config.toml
vocab_size = 8192
activation = "swiglu"
init_out_by_depth = true
seq_len = 256
Each number is 128 + 24 x the weight over the matrix's rms, rounded and kept within 0 to 255. Layers, rows and columns count from 0. Numbers have three digits each.

# gate: layer 2 MLP gate, 704x256, rms 0.114, rows 44-110, columns 128-191
# up: layer 2 MLP up, 704x256, rms 0.108, rows 44-110, columns 128-191
# down: layer 2 MLP down (transposed), 704x256, rms 0.107, rows 44-109, columns 128-191
gate44:098116134174139132132157140130154111119134144147136100115113153153171158126105136108092128130152144142139073176144143109081143133165122083150090173143148140119112160123081124143103103125130151
up44:124098158135157097120177119120182107096148159160122132124093131128143190126129160129133144103135144096174161102172108151112177131090114114127087176132086148122117159159128093169111151140085161
down44:160116101148130124100081148105078183138090104086111113131154145144112095126134113146135156136102162147095130165083126106116073119118120136118118103144148094138142137125099181122127133137132061
gate45:136137100149158127151100115153176139158122129110118145134137119156130161122127119134126155177159103131095118127133140156090170187115062131129161157155136121142130127115133133128105081161133134
up45:147158122132132124117099162117171179204125152094095124114118124175122137110137107150115134125154106131100154125135122121080170152130077116123195179127131146153139114103079142151142105134125153
down45:144126133111128144098153177116133141170198139141058125118145115162123139119149111143151131107128130101119140142184112115131156105168122110130181081129124127133139133135127156146120124164115128
gate46:061162134106138137126120122130148127145132141134139072136154119182117166140090130143161181130181131097193128120126106139127161127133116127146130146107127133161112154144132152164096150148125131
up46:100131163090160131162101108142150148144120091124118118162104102154136138091123083109188164122112130128149110102127097147147157136129128162113123125138095118140151162116146113146108112112098151
down46:140110160122162119117138127137136115092096115134114144123114120138109134125157133112160155093107131146114086124166109129105157135132136139094112099133084104117139126066114154094085151148087110
gate47:148125123158124114092089172113134114146155156130137139137126110106132125131113115091131135164116133096120151117135136116123116080121148156123130129122138131145101097127106136102121115133108111
up47:094156148130151147141147129107114113158119125160162118131132091128121127138126146117115132096109172116136137107164134127132115159103142143131123099147113142150110179141096107129151135153119127
down47:163154122134139126107128122113164130079132142115077120134128130131161126132131129097129109157120115160151121160106143138148104095174126156103117143107150094099140105109148142174121149121110134
gate48:125152124135133130127129150127144119130129129117120128152120121134119146131133087109121150127106103100154140117148180176097136161130092119156132144111083116124116134119095106094119143119127151
up48:166108142133113136123165151124126147110115167101116124166084136120109100138124126120108147118095119139136125150153135125096151133099175075142152129155088130146142129133114114085105134107079167
down48:137117125135131100153116076158129133164145108122080142086124146120136111143140117140141124114160114145111150138114123089107103111083140158096115124121133144149126110147136169155133162081131095
gate49:148113106207162164159124161099151146152143139089145114139084121128066112160092113114108155124179123097120121097117117145134120130152110115109101126134127134139100084110136129138145166097107133
up49:154080128145120136097113139127074117091146110090141130109109126100100126093165135145141149155128105124122127099137127163148133079135119138149124121146123097114143136141073114085148106118118093
down49:128154109108133148119131125150147177135120157159144102126132124155149163114092134129120111076078134159127135102168148086137119154127151121145089151121119121133096097116146137154108159157163087
gate50:136157122154086128122079142121122144143139108096155145146115114137131135151147140087135106149097131118130146179111144149144107113155104145118164138130106099118138160104129107125121090127114145
up50:127098142127167137142158155122149162119149103103128107054136156126146112107138107182113116142159112134155141113132108112118141112132108099155109128096119124086121086132167126127152145147117133
down50:123111128128086117115140133136150122126084138137142135107108114137136174147105124133130149111102142150184124123123096123132142153072136127098136178136116125165127118099106110142129118109137133
gate51:080108115186084101137161095126096110114120147153183115131089105091104141147114137121081114124200107110102134149091127164120105120081157079121123123104149154138109104154090143140154137137132107
up51:129138118194118159114151116123098105082161140096129089142136140129058125120138091121119105162152095063108134138124101112130076128151112145135132175078099135112153142138142171133114118120147170
down51:101123124134165097133126121161160101124132155143098126105128113092122104124114130149135150113114097179102076120097194130148159127148120142149146117159132139146132149141102136100134145051117147
gate52:115123143122157109092095125129103166138177149143125091135129159155123146167130127119162108127133150106146139149121135140098116107123128093174148093153183095088111136176111148167123129150140138
up52:137125109152060131119100144125074129121133115170143108175120137114112122124124121072101108095178137136136133159120171163104144103108114126153152080126141134113166111160134107157137139110092112
down52:109132131133094149138150154195071101105134089148120139113130137142084113123133121113082098108155113101132137138153129173122113109154086113121144150109095112108145158129119122160171127113091114
gate53:135101131139126182164120148128085139155126092142133105175094142137132148166135124096101119128171118134119135088109093184159106112152137131114122156169105118130136168105141111133144119143100169
up53:099150174141121085149190078130148066137131122144166157116191138135083183125122119169074083127119113164099090137156187086122164101147130111174107080091156165146138128149098144072090117106151131
down53:132102079152117178148094121093095095158106090121099138132152156112115175148114098102112105086154157096100179119092118146142112145135105118097146152149135114155143118119153115166123088164101145
gate54:108118078132125143113129142141109139136143113158136118135124131162151187084115178109111124133158119102097108199116119174114123117112164159095134091142143104160152144161108110126061116147149105
up54:126149096106119157125110119139091137112078147093135102136120174127140148187127180122141132139140135134164144193130146103163118161142134115089169118125174114165074120155141092145102119109168034
down54:113143121117110114111202109114132131139131147087086098040124125134124140141101143169152158113095148146161138147158121106107142090102133142157142094132122137187152085134111088132133119177107137
gate55:119081107164148118143103140141150113093138150124128111162133135151123125149147202128123132157156139073122119179110111124116101102093173114153094115143150129148130125120104121126106112110168128
up55:090157104119148099071110160103117163141106156119120114149101126184123152183136114145149103129139155100106151117111092109184143116139119152071128094145119115120116089162134110153136153119151115
down55:155147108104112128141134127141157129090131157147070070151178125124129122104158074097119161117132136143127125140120106166158148110123133140115069118104065153159155163128088161127101139164115087
gate56:143136094098138111110162131140128117098171128106128120133118113123149103103129121109111147120124173126078131118159124107148135165101128127085149112135129133193109077104144113128103093117102143
up56:117142106159127071115110118120106098156163135139147128149126166107127160115124170160145102133139105120095137094126153099106114139130173121167161175128122106104144127144116163132153118125103097
down56:113131158137138151158124099131126133124142113112183123124122144115137156129118091162178146144142141141135156132123112137127114135093139151147164139112169146113101123108146123153122134162094132
gate57:134124137110105088097132141105130128128122171150176144123138124120120142152121155158128136151152096089128131150073132155151091111146123155162113117101132100131139130087123125099139110147120138
up57:107151128157095100116116139111094134152126162131172109133115147137118126145110155138133102158145108105104148125062129167136107127156114138172095132115168111119136133093130116102141112141125104
down57:147130133118122133172159133120102126089156110139006132141133114170123125119125114117127108094106119131138105116144130150118154151137122129111165149127097143119113111132133131157100155127103118
gate58:118132116162138103121135120101143111113122093175112129200127144136126146097130143127079141106166135126168097142108141189099114156116158163148108143145128100206118173151115109132109067135128141
up58:148152126148170134143161084134145115130118087124124104153108156122135135129128124145141103135163126153120147109106161127119115085146154127130134146131109123122137139134070110094130162099164171
down58:168125123115109120129125124155112124108137111098025113126116106145144108145150122136145138133138120126066141111121142157143141148153099132089158140113122165131136122091144127116119177094140123
gate59:084131112124136154132085106108143125140110157131121161109112096147086145133127141120106183146117111106088080159114142119116122106139135138121112136103121148153101161151112162129162109145084148
up59:097126145151134092104140137167155163146139154107131143093126138171104119124141154125158124116170128119095122112130107090143086080138181149135155144157151126171133112099148135076119115106110115
down59:152145118136109119142138112110110106148184089098144126130162116106124125108140143143081088110101169102159151143129140188132160121117116108125118135116148100146161148145129119133132118162156117
gate60:138166127127119118165182141121152166103061191162121089139090054114131144103137137131124123156164152140097095174101147107110153171109082097133100152088152146106119110112107088085124158091128118
up60:085114138161108121115165117121104124117148166139150045114092086095133129078134188126159149159194117152134108162109155121129154120098093180161094118074134144130134132123129139149121116109088133
down60:155133100110150094114114152129113134123053104119084122132141141119118127187148098129112144125086096124122133113093097124128074111130146112130126160158072146146125127113156120137150163149132147
gate61:134106175117155095160136109100150154106139156161126117146170151134109169096104114100148120137134108179100112157121169142111150141125154161128150146092179140107133126111128113143131132153118118
up61:145143133118097132101117129138116119143159115127121118135103136135142141106131117155138103138096114097160146102148111090124085120167132152128167154113125145140130120110148127146074118104131174
down61:074055120142161116131182097101179124089112137125153096144150138112136142129123110130152133125093133091170191127125152128104163178175123169164183098121136138158121128131150114121116087124155147
gate62:114104135123110134116115127131103132104136141130154096095090109098107116128128111131177116150113145094148156162119094148158093123115084166158122113107114138116110153121143177165163156177156128
up62:136151120127143134147173149145155091136081061119120140101165156125136154132141170107135146075104069151153110112173166081101148112116132129113117128149130113138189115128141123126104157105120112
down62:111138128144142115120132118131145084151139096140163112120112149126149151155107153150145159088130150101126146133092158145122099134119141123117143129128156145098145100100123127153137120141169132
gate63:131148134092147150111148153129131177140094146096111122110087152123140123117139083113118136158112135115128115149116129113131114132153120115093158121112107109113121118121126084108114111117088120
up63:135145097148121108172115106177114156137127129108149154142138124105118103136117138136145120136123169144137124114103144124121088117100149105107117114144145127104104123107167124157155127154137140
down63:141137117154155118092148162139091131129084145133215102133141115161131131118136154124127132126114116146100127161121148148136103155129126091131169136143158128097109124122147128097147105178141151
gate64:107119119113115122162100109118112136151167100109135149097161108141131176104122121116164144161131140105135117141099114136154145140093129185132118128122138120122114149113112141128141140127105121
up64:161162121115150145137170109101140139140123119112126131185110167139140172112114127169102086150121085117091097103108104106143179150101117095126142126129120130125108083168110115107103149113103134
down64:161150139127137112111149158104127120108084146119151115133116138105096107132120131137098084142135130127151154097108145085114159153157163135126120120121123102111125134133137132145105119146190105
gate65:091116124161161132131101120121167091131138145189148123130100135143134168111119115137098128100152104112149107227103104161142098113063149132194101127149124148135136146123159118114108161166171199
up65:131112153148128159166150138132107137151117158116142159068120112122117132126120139150101089137110108143131082140107186154137113140084178141141134110068169133084138173102127120144134203151152123
down65:126089134154128142119175124096133098145159094133092160150152113102123165107124132110177105135080098140094119179155153119143127138167166120136153127104134097126169135085165147135120125157070144
gate66:137122114164118164156119135173110104122155092121134099153137138140138170150123172150126098122142141106094118141105076119161106129138155110126160141081133158155139133136150130127074100149145138
up66:124169121120131121081123131088122134130087122140113115137125093099148100126119144058110112140116110177106109102107103174111094086142107114094141103105124150135154105103091131137099124128108084
down66:121120128152132130148105139165167097155094075108132124101161130139136175106126147131134143101118135103144150071138156112155129131138154087137104126124141103107097147096172149130152102103154132
gate67:139133117102104147129131129121109133114124180154110100130123106100147159149125101101141108132101139130127141133109123134084083140137110147153156184160046164118147131132136156060144149016101142
up67:162115150119147119139137107089116090137079102153097137162104115117160137097146137095138111154093140167111165147154090139138114175153115109117148183145089134138116125157104155060112183070117135
down67:122103132102133107146131117125144147154145119076115104118147170166091104121137130134124125120130110106176121089130143155155132100120119079140105095130167116122127108124123102208116122255151110
gate68:102150115126091151135123101132134129118097128106162145133129173163092131087134070148160131143129085131159172138124131145091119104101144135181104124112132111142131149135132160179116124138157123
up68:128103137165144100129102176122162092087164137158156113109157128111138131173095195099104160143116107165083124138164133125153178116149149096092155120133118146114122135136145130114140119131131114
down68:083166119101107102143121136108162143122172127148123121135119111143122138167130166108084130188105122144096141135100161152113152125132150119098118114106180123135121092109144119150113081132111124
gate69:118176110160115142116097127116136144075112135114134095120132128080148122085131147140150148138125141139135140141092159091121138119105124117151102098116145135125126095133171129144121124142084131
up69:196125158130157141149144129120149136166117135133099124095084148144122123145116125116130165091140111110125129134119086129159117083079115175127116139095127106126164164130130104141095118113127139
down69:085111100141143106114171109097140130118159121132141150128115108145140133150126062162134124155124106103142132111190154174094131121158125120163130117126107147121140135138100087125118139145114093
gate70:136080169157161107120115146102135146126129150136114132155091164167063104138118121138179131144106121151122127147158141090153100121153105091111105098145145154159178127109105087103147119143165123
up70:139105126150156113163124092076139118121108127126136109137148082127132101163110173110130129135129112137118120158107105139124135128143134117153111159111087145168137112108108169141106103150130137
down70:143144111122087127085109129175115127125132155136091117156141139119117186127126084124098118119119130125113124109137117146148122115148139171114106120101176113091134133148163131103132102108138134
gate71:118108137151100113135144122128127114108126122099113091128152131090107108117127139132156090146155131156098109133144109164115126158105140119129106116106155094184075104077164173124141147114136147
up71:148116144079146137122095127104102151161106103096140124152150122125149155099133127131133137147088150094144122105124192150145077103142129154140186144126079107115180146149153161147146104152182111
down71:093127138144091138127114120147118156129172131122141123128147118128166107095119138114146144119142157155118121154102122125109147180086144119144131111132215151139103143126142162096125102132114137
gate72:146132109158180138131122170124073117121146121117129139091142148116115151104113150151104104146120114091129145108144116104083088131118108127172101135090156186125096102159080090116127162148117137
up72:149154131146181089104106191171162089122137133141136136085182162134119120128124129142137155169125140092123150142103105126113133120139144189138130092160158085143102143106102148166127087141099117
down72:147140112144157125157147113152099118096154087113113114113158137137101139098129155176102097164112120114135140091144137129123112140134120146117170103119186137124139124171126135123114110126091110
gate73:125092140104220077116158120166092115139110150146129133123117162123133103099138132129106159189141175140151138102150143099166142121139120139129135074119129106112130126127139139136161132141131112
up73:119145139175130141123109107148082110110129144083148125098157127140147148121132116125111098100111155112108106140122133115104145152138093113140173122147137100116088121167134117146127150129112140
down73:141134119079174117121143153140122147138132151130195137090128134109111118162145139143086157120142135120131153142170141098145156127128148121151104100094121112120180108115139122141114146083137106
gate74:158188133158103105123135109140136175133143132182134103084147115122111093120130149161165124120141120089145136141126102103117124132148108128157105091070128100138176108125133136156143140189089133
up74:123113162087134122143125177127119108135171119071128115152143134123183129130128138131098114177130146148111138149133153125131087094111152087108095187124106117052124161138127133128116124105134113
down74:140116109156091097103135139125137130181143098116077103111128131116125160106123143112148160165154153129129121171135128120108121108105114155160141136126084119115121153100143109130143087105139143
gate75:097082128143110098134127135115116132132127133140138116156114127120134090128130069087147152112121093126127143143114129095168105129119148150094096119116119147138145118108079150175141130083115150
up75:153087123138124052084106111141126161126122140139163107118126091127153130142120121084141141127135131089136117161137161127102117110111097119113095109130113149106132130107086197156170124108121146
down75:076108133134114158154110121125130119145148112133119132133106134133104118119150128131103131130124114177117119117130098142170143097119146145160138132138143149132114121108150068072116135076139141
gate76:136094103134076118153127107144121180108078104114147109181151145128134127125115122124164119148129116080115149111108136161179147085127104156168136109157137100136121132107145108121117179129153139
up76:146113101171136161149125134109121136141138086076132121111115162142127144166123109103103124084144104106076099172119103170147150130131115123130104143146132117109137110088167088122099091136114136
down76:131115153085172086129158095146142156135113131110118131117107155138128111097112130101102132143150139114166100136126136065151105172146103085110122108111112134158131122099072105127154117140116094
gate77:140130143123125081122138111120146113103154164112163140178105129126134150121118189117132085116122156088093118124128139124191102090094113113146110097127148151138078158145125127102136145156123127
up77:156126121122160135129125169102138144148124128116123141148108118091163143124137144158127104116123150153108138133153170126125130098162115124081111162115163112122113098101105157099164150099080122
down77:179144139139135122081094139130128138118109099127149146154115124143129128092165143139150119092153151106147091119131122090159087131136127078110104130096116089133150125148145128126108098089081134
gate78:131141130155127136138096124134148125135069144165160111092086076111138093150123113163123137121149118122130120120092100160077108090078156124087083119143097159118113093139135112152138123165125117
up78:076111116104119102154151067147131141123156172126102139158151157098148174127131166108116064145142132147139120118100142115146128130144153147157140111115145134116107181115144120112139136094139115
down78:120112116117116138094144144139133161153113081130203135095088143144156110114095118163141104137156125101120123110134078122170138121096171145130139086154104131114123123132117111144116149102152157
gate79:156161113102132162089096133095130143192102145146216091153123135097109152150132129078121158090134138161125174096121115098096113163110119122129100119146136118161134093111134113142154136136118124
up79:154133117111108130089081151103134128183122133127182111141147133129137147141105121080137151097129138156087139113115103131125109136116123130114113126141146109145137118090131103128155123132143104
down79:101110166086155098164145116116142143070121130119078143103121126141140122114147131158134136158139124125099078145122130135151116089138124111136146113107154116089101122106087118126099160097125130
gate80:161102114127106148112099201163117142175137150115136113130133134130098075123158078105167122127099159136144145148163115146141150112151103123135125122146121176113126144123158138074159091137128158
up80:123151146133129157089115167138120148151106142125135125142141159154096129112127123166147114114123139127153148157118145106136112154138107137113097120128153118113197089126126117131113141169148137
down80:157125150148116153110135100146136159099136124116111135143135129129107125115148093173122122145116127132138140109112112132100126147131097092112159146130120143165112085133117115128102172113124145
gate81:144122155171137062089137138103124154119118100177104147122109144180151139133112197135131142114100135127091086130133114114129094095076153132089102136093143084097118104082119129127132160134131120
up81:082111117108144111151113097086122109126129076127122140167113128098120105158128158100137068093134135142132155075080134157121157145122144146143110175088149092123147093096193151134149184145170126
down81:168128120149121167080139105121101140149122137114122102061121159092149092133140127094169147110190172142118101116160103112155119090109087166142103130105135101154137128126139109205125097156114098
gate82:084141117132153073184110120122123119102132118127144123141143172199123155152117137065128090109109109135100080120102148119183131122141191120139118149150152133127151101120117122134115131131125106
up82:146126140081084118132174109155193115127128130165110094116135141141139129125139132133142127117131154094145131110129088114176063131092083188143161149114134103151127157092154136110107122111124141
down82:126117140116128125118108083103119121142153133111138092091137145128118129148126162165176139176140130131116171104158104132055100133178165134141125106150109103088110121133131145119176134140148131
gate83:121093147132134140127104094076144152134090125176194128150152157121091111130104124105153092165170159163142124129112074137083103116162138129125126134143100131118135128118170105172181156114139115
up83:155124136160135126130161136187103124159158167078102104109113136139139168118128119152100170070099118110130110130133125124146140148122128111093128156117155155137111117158104153114080099121148149
down83:112126121149145083146142128149138110175137177131154117148139135175094133123116115124118103095172138099132147113115122151106114168152118102111130124113152166119097146153156131125135137186184117
gate84:151143135146175124157133151136127134137114129109157114075122138119118140098130122125111146147116119136153130118102114112095130145102138124153105134112107118103091139109131123154105119096131132
up84:127177120109097131133134124130135122108116137116129135157176138119106138143154138125128166105125130103161110118142128136129142139161109115127147138109146119160123134148146122143111129157092152
down84:109155136096134106156131145101109127114097113133140136114116156152100118139110159107117158135130111136137138133107139117145113146159139080136093081135108107135112144105137095143147142154131128
gate85:066128149108136142156147160134105169134114114095164122072139105150143092083111139106155149156121109132117105086154112153120121130101113163144141169107137149094147127138151111139141144171143134
up85:121144131101140162114141104127137140115106116135149105091093138100117108106119125133147154140126120123095136106151133106149129109129146099067126149094121139140104117177124134095126154113132154
down85:096142098129129092116101103153151097120091132180181121170158147081121118148102153137127148130132112130125130161171112127098136127121142117107106083102146107176085134138118174121128136128112152
gate86:097101133115163097106067119157118115145114126106136142099122126147165158100134173161139110142104080133118125124128154115095182144097119068110165106148171156128099152115109130166149087136135146
up86:134150144159112137133093109129101096110133147144145106141146108142089099126127168127132150140093100157064073144104120138112162144108154125134164114107127113146150095146107150110141120141119124
down86:136147136135130187144148140104110139100112125146121105141138113132082084163124130057099145116117158128108110121118094147153127141177113139097123150090106139126170129126132141101088115119138107
gate87:098106124175110140137128143153098118124111117192117124131155093118163124133111109199114128135115109126154148138163108150156141122102163140103161150128148120119145113154129122139148137154151101
up87:118114164140103187109095122163153101138135158167127186146161108113112112092109117138111158128141109113084131132119093130116107113109143164146150149110120107133179114157124157130095141091137114
down87:130093134148109132110112157162140122149117135149134136118140104163075160141122087124136176129137115105108122146122150123143090148139129142109118125108169143119154126135133147162144147120147120
gate88:083139125151111152127099125174124144124108138145145128107070132141129132109141135138154132143118163139151121136140093135074133093110086096140112164160183125153111095133100165160129113147154100
up88:139121186112131053112141148123131124108119133165129161097123125129161136146105145143105132149102148126134152072095163166154109092135141101106169152098129114107123201141152109107169148138120173
down88:139148140128121101074114144152127162081141181173145148139112110108182127081098143119108131098145127124128147102102156137118132084116143156061149154125125127117132170128160106142160139150131168
gate89:142125140149131157133105191139116112090116151142152102174096129127097142103131091094097115093115122090107114172111109128118107136109114135106092150101138130162114150120155107156148143132124190
up89:144143153126144138193114162124152116136122147111135124126133120139142115118126170152117107142127148138106136143132149093136102114092111110117090160119148121130098172156127107156139108138121133
down89:130141139093136119152119079110141119128154111076063137142129115148115127155129118141113138146130113140151111122120136106155108121138108112123132097142129102077105140130126157106132145155126101
gate90:176149145144168083128170149108153141139154151142104087154122128173125155131123148144101157120168147153117139159114113094151088091153121136127159126093131142144098111108123079147049103161139142
up90:112124104115088142137085099143123104161114074110134118099162111106126112137131123128135104112106118129090090103136156119133193183119125134111104135151136097113116129157123167099170143124144116
down90:117144146095167100137118119121149137152112173119198123103103153107131099123122125075141155139147090131164115103101109136135160122110124145140079129123139125132151137129155142114170095122140114
gate91:140142162126061116131177124142126139106139108102162084135142117151139127121114068093136134148128200081110127127112188137109104179202061108102097181132117114162185099110163110114162125141159110
up91:144100151083090169117163150092146084154111112120138106123154095103124106126112092124136168154156126135143110108152160113143167171127121120121095176143126138104144110119125131126170138147188136
down91:121080133114108101109179119132149107135169135168101143142173117134115106111131099139154186123154120174144137145201129120090134118095109142141160156125124146142119132095119130149146109149108111
gate92:131143126118110141110139124145161152139093122092133102105150111104118110111129096154170159137131119120125150107137130120127120123116062122141089153096104142076113101148138128178168111159120137
up92:107121106109132146123115082154133078166122134152133114115154111129125102094123166141169137138108137127102133101142108111121127122129114093144086174146112111086103120126143134179135154143125102
down92:139139150112088155135135086180134122090178079130101180123127142143122130125130116116156156126086119162103108087130130085106130133150124096127117136143114104120158109132121131117100143099107109
gate93:157130162135136140131127100135067129153125138177104123167152102139107166097167139129113099190148105110088130115162147115107120137153126114116144155137158109143121130158083124106090104135112132
up93:150125109134103121122131146127190130093086107120139118130092130122140155119129071119121164154125111122168132143114120167166150149133138103139111171111118125108140140090103112091122154123083112
down93:128111140175129158140117141114160093123134113117130122142112159155162100118113072153111114085122134117150136125113084174142146113127138140150099120132097135134085173104124127138141142075170148
gate94:140121154141159175129095166129154126118153120174126142140116149171089139093100119121140173117145082135134132121155161119118150098162094138170124145128150111123119135141141131135145158148131148
up94:169139126151070077115152123176123105082099139083130101147115152135142067086137156110148105144109144142146114170125147119087148207101087121123167139149134135113196125108122142118101094100115136
down94:156125124094125090126174113152159151123149135125142136091131181186139101134122134095126089091124126149164154116127105114131109119139122117132160159089151138082136126087140146116115114124087139
gate95:104179118093120110123118135165128110106141125144193160108079086118142109103135125086130135125140091093124135144111112138102135104114114146121132104151124086146148139117110135141122139153135109
up95:121094155147114164129162116126125131182112116124126145137138121138146135134124148170130094122128166158123128115155133097151116136140126110122108127154132141134106133185132119101121142099155105
down95:099111132111124161144135100109109138148128113164185164133124095112136135138115132116171119114127160106133123156143114123141085155126163098115136128101101171165123121191129104105164157162148128
gate96:111104144146145124144116144131093125129139115136152090146096134116142113127135114141111134126141141140111148116082144127090108131102120139144105138092138133077133108148048161104116168132092133
up96:150146150149132126102121126136151111142165111105143095136133149129111158161135180112142141127106125134116174120123159154103137116085113108122163144137124084128104142120141119097111098177114102
down96:126138127108124139103073103105114122104134137161124123135124134125118083100107147126122113081128139100138107141127144096119116088107116091140117124114142131125165115141111103089094117160095132
gate97:131111143194170107144128149101108134126115152147147085119100101105105122131136129151075135150130147127165133135116127112091140100133115140141118125102121121141114089146113119131119161165116128
up97:113166115112173120170103118172148139168113130131160126123130146132106148153137094094159118100140134129152138174135158142136105163149125128112139134174118106166138089109108112107115129116118124
down97:097119131093176132119115147151152137164093113137076148143109137102103147122157131127175112101145132105149127142132101125120135119146108129106135154135127129142155129120119134111125151134127140
gate98:112151122141108157075133139094086154108110157152155118145125134143121115084106116116105105100153138168165139135121138217085143116122152097134146102145105101153111139120137126133101099185159112
up98:123106124131147115115105148193170098167104103116129077149109109174128131132131144142151128114138112106140135143126119079136153153090102105150139141132160142144140145140111114153158097095125148
down98:101112100133111127154192156178166144157094147144162126166162098155134126130110151125157117139067115080118145089102145073131161114112109154145095139167155144125149128159102099103162127141145110
gate99:136120141147124112109119115110118114118171116085157142148130100113179105102111128128138120140138168165138115128118160125071114155131125103115125131145138157121127135132102144135106116110147113
up99:087118124104117114124154127152120130149099147182157094139138144133089143135148108131136118125161088139117154122142108115152150102109137151142160114124106099136102101133148147107122114153091165
down99:102121148114128117121110118144122103148136126134136098146135150143148091116117112109151110115161145120127138140136092124111126110123138129112109129125116117122105133154096128159149114154120142
gate100:150136142123096160100119119149061144105099183136137117153125125091084111156129160120117151129135159117122124161099119089104116139108113141131106115131100134109128134143118120116144155118136143
up100:108142135152158108135158122121182125126124050111130141122141116149171167078140130167153096132132098090122144130186120171138151135161140117126129136114161093132129098119147126139140112143122109
down100:148148142100102118116117082098135125133130131114149114133125103143155128156120114090144128140117158137151157116139084122150134140127118119118121115121099126125127151142132088151126111176127154
gate101:137110090129124126141118150053107146116131129110124125158126141110113162148125114092132121154123146123137120146126165139095086146125137107121127097098120110128144120144117115093141106104116079
up101:110116137118087136088125082130148082125116146082144158145108149147132088066146126134110115156163193088121132093163167150088143124124151129119133127137160099114132172141089114141128091129143141
down101:165146095120152096135093143085085151141129105133112115131191136098097120140094110119150149122111087120110172162106137126155120139103105121174141123090083134137184105113175098079120151103114118
gate102:134132121089120155148152144153160126136171115156119089172108134178156156069136113074185097086151154095115095163108083166111157103158112178114179140125105206121123141115139092104105126132119133
up102:135111137156088106123123099118142125146113108112128139099159134133134181131125144167124079130162134089107127071138161160068173113121073121149183146157191093096121105148097146126114122123127145
down102:120142113166101091162107113138135114134142124157161155122117132167135135163124138130102150126119088142140126148120124154102137102126157117156104106154140165126059136068136133105156121124085138
gate103:120104116140140140110141155136134153131093133148124083144138129130099095146126138118129117169160112105091110085156141114133100091143128107113072160138157112114090127099139120121145156145122111
up103:127122115145080126104153130099130131122125085116136120127127130126116185107130132091127134156139094106117144078147093111144169159139109096139125145133107133121120187136136117156118098153138113
down103:151137117143150109108117142135145132095157105166105148107106134132119137122139123159135171107123145160144090164115128126128141147136139112127150095128133185123134115146134134146169165152133112
gate104:115129135132147131141098169134173161139138126124105112164171131101187186138130142074134146144109097147118107163130151123131103166130134154110115110105136128091114119114118135147144119145150136
up104:136100105105097125130109150138147170113158152135099104130134140090104184133147142110117109169122098128094113157117133143115132149105111123109103100149157162105125099106117134125128133121159129
down104:105121123113145160101125142162164179126126141145105116120106085128143102136144125112095147094137098151108121131129164103099121108137127127106128141166126133154104130149127137106127124145120144
gate105:118105151121157135123145093133117178132118115119146091136147114109122090130125136160157086116117169114134140129100139093137131150124126120118156135148112170088105146118097078139139158118192082
up105:090114115140110101136141160112118142148133105145146146121132179157145176114157137132105139117130106136122095143157113141128106117117132166104144123150132120161169126130144123148082117159158169
down105:052089105114160082169161148080112143158137142127131090133122139133142162141120160133168121142135146158097115090122116131124118113091129121113151126135113155128125143123114120147116124133167142
gate106:121065120114141128126147129106129116088129174145121099112128114180147180167112160137114089140135107095162120112147142171121159117105146121132107077154113153089091131116102145125128140139129098
up106:153149120112133148156161162120153111091139087154137165189110107131111134121143110105115154109137126161137130142083124141132123153142170137099142130142125120171114072174097114112113123102143134
down106:121103121146140099146100117151166147184108100150156150116143136117161106087125098138120141153167122189127122123102090089091153113160132109083076127111152120149154141163161138137114122131139140
gate107:110140148125156154125132158153118145164102108121128113143157137115125134111144117123107105148162133107122133108120106143098112178140144165144084106139146120095100068154146181173122106120131125
up107:154149114145110093090111085136153140159123087113141165067167163099091136109133107156156129121109113043122171093159145093150109105136122173143102137128072128137148140155113165120119146132154141
down107:160101137116127150110093131124107121136197132061133139122122089138114141132129137161123148100143109130103129133107172147152068130096126109122173124150111130124087171156126111127139186069127144
gate108:098122122101113126133130088178109139149117163135157115143098115079163131118136146107129156144151129126080147121101132159146153117143128143098149132123117102115105152128090099163103114134092104
up108:114129124131132145121157136143118132121102132159122119157132082134141126147144131121184161124102167093133164155124182126121170118125111168139152173143137138130130144120152160126116140120126098
down108:157159154162103160083154153124128110105110139138117121126139083097098113172124108159164156124136084130109148134093136129086121154102123155114123186141134149100144136107116176143120117117124114
gate109:118136146141094123164122122144163151103103124104105149150133080156140070122128176100148132131118125109094157156079132146120155100124125130129111133129109191120127151144153113139141113153121153
up109:117115120100172132137145152092146135122084122129126122146094127124164136072133094071128147145115134126115093141099101125127128177139134110116120143162142148154107139124142166143139142099117119
down109:137133118125170128161146138129092131165131109126086135090138169150130154114126105128109123132204101171110096103161118129129099181148127147115135141114171102100146110163120127132130124145158104
gate110:115119138129113128144084161150128120110112107112174096151153110119111121096131116121138138141170119143120160103115108137133141120126158094099106161149147102162127097133134111168095098162128145
up110:126126139112113157131128123095122162139107152127128157119068125121127172180132131116105131112112107115142115164138134129123115152122102125141137109090145132128096189132091121117184174131140081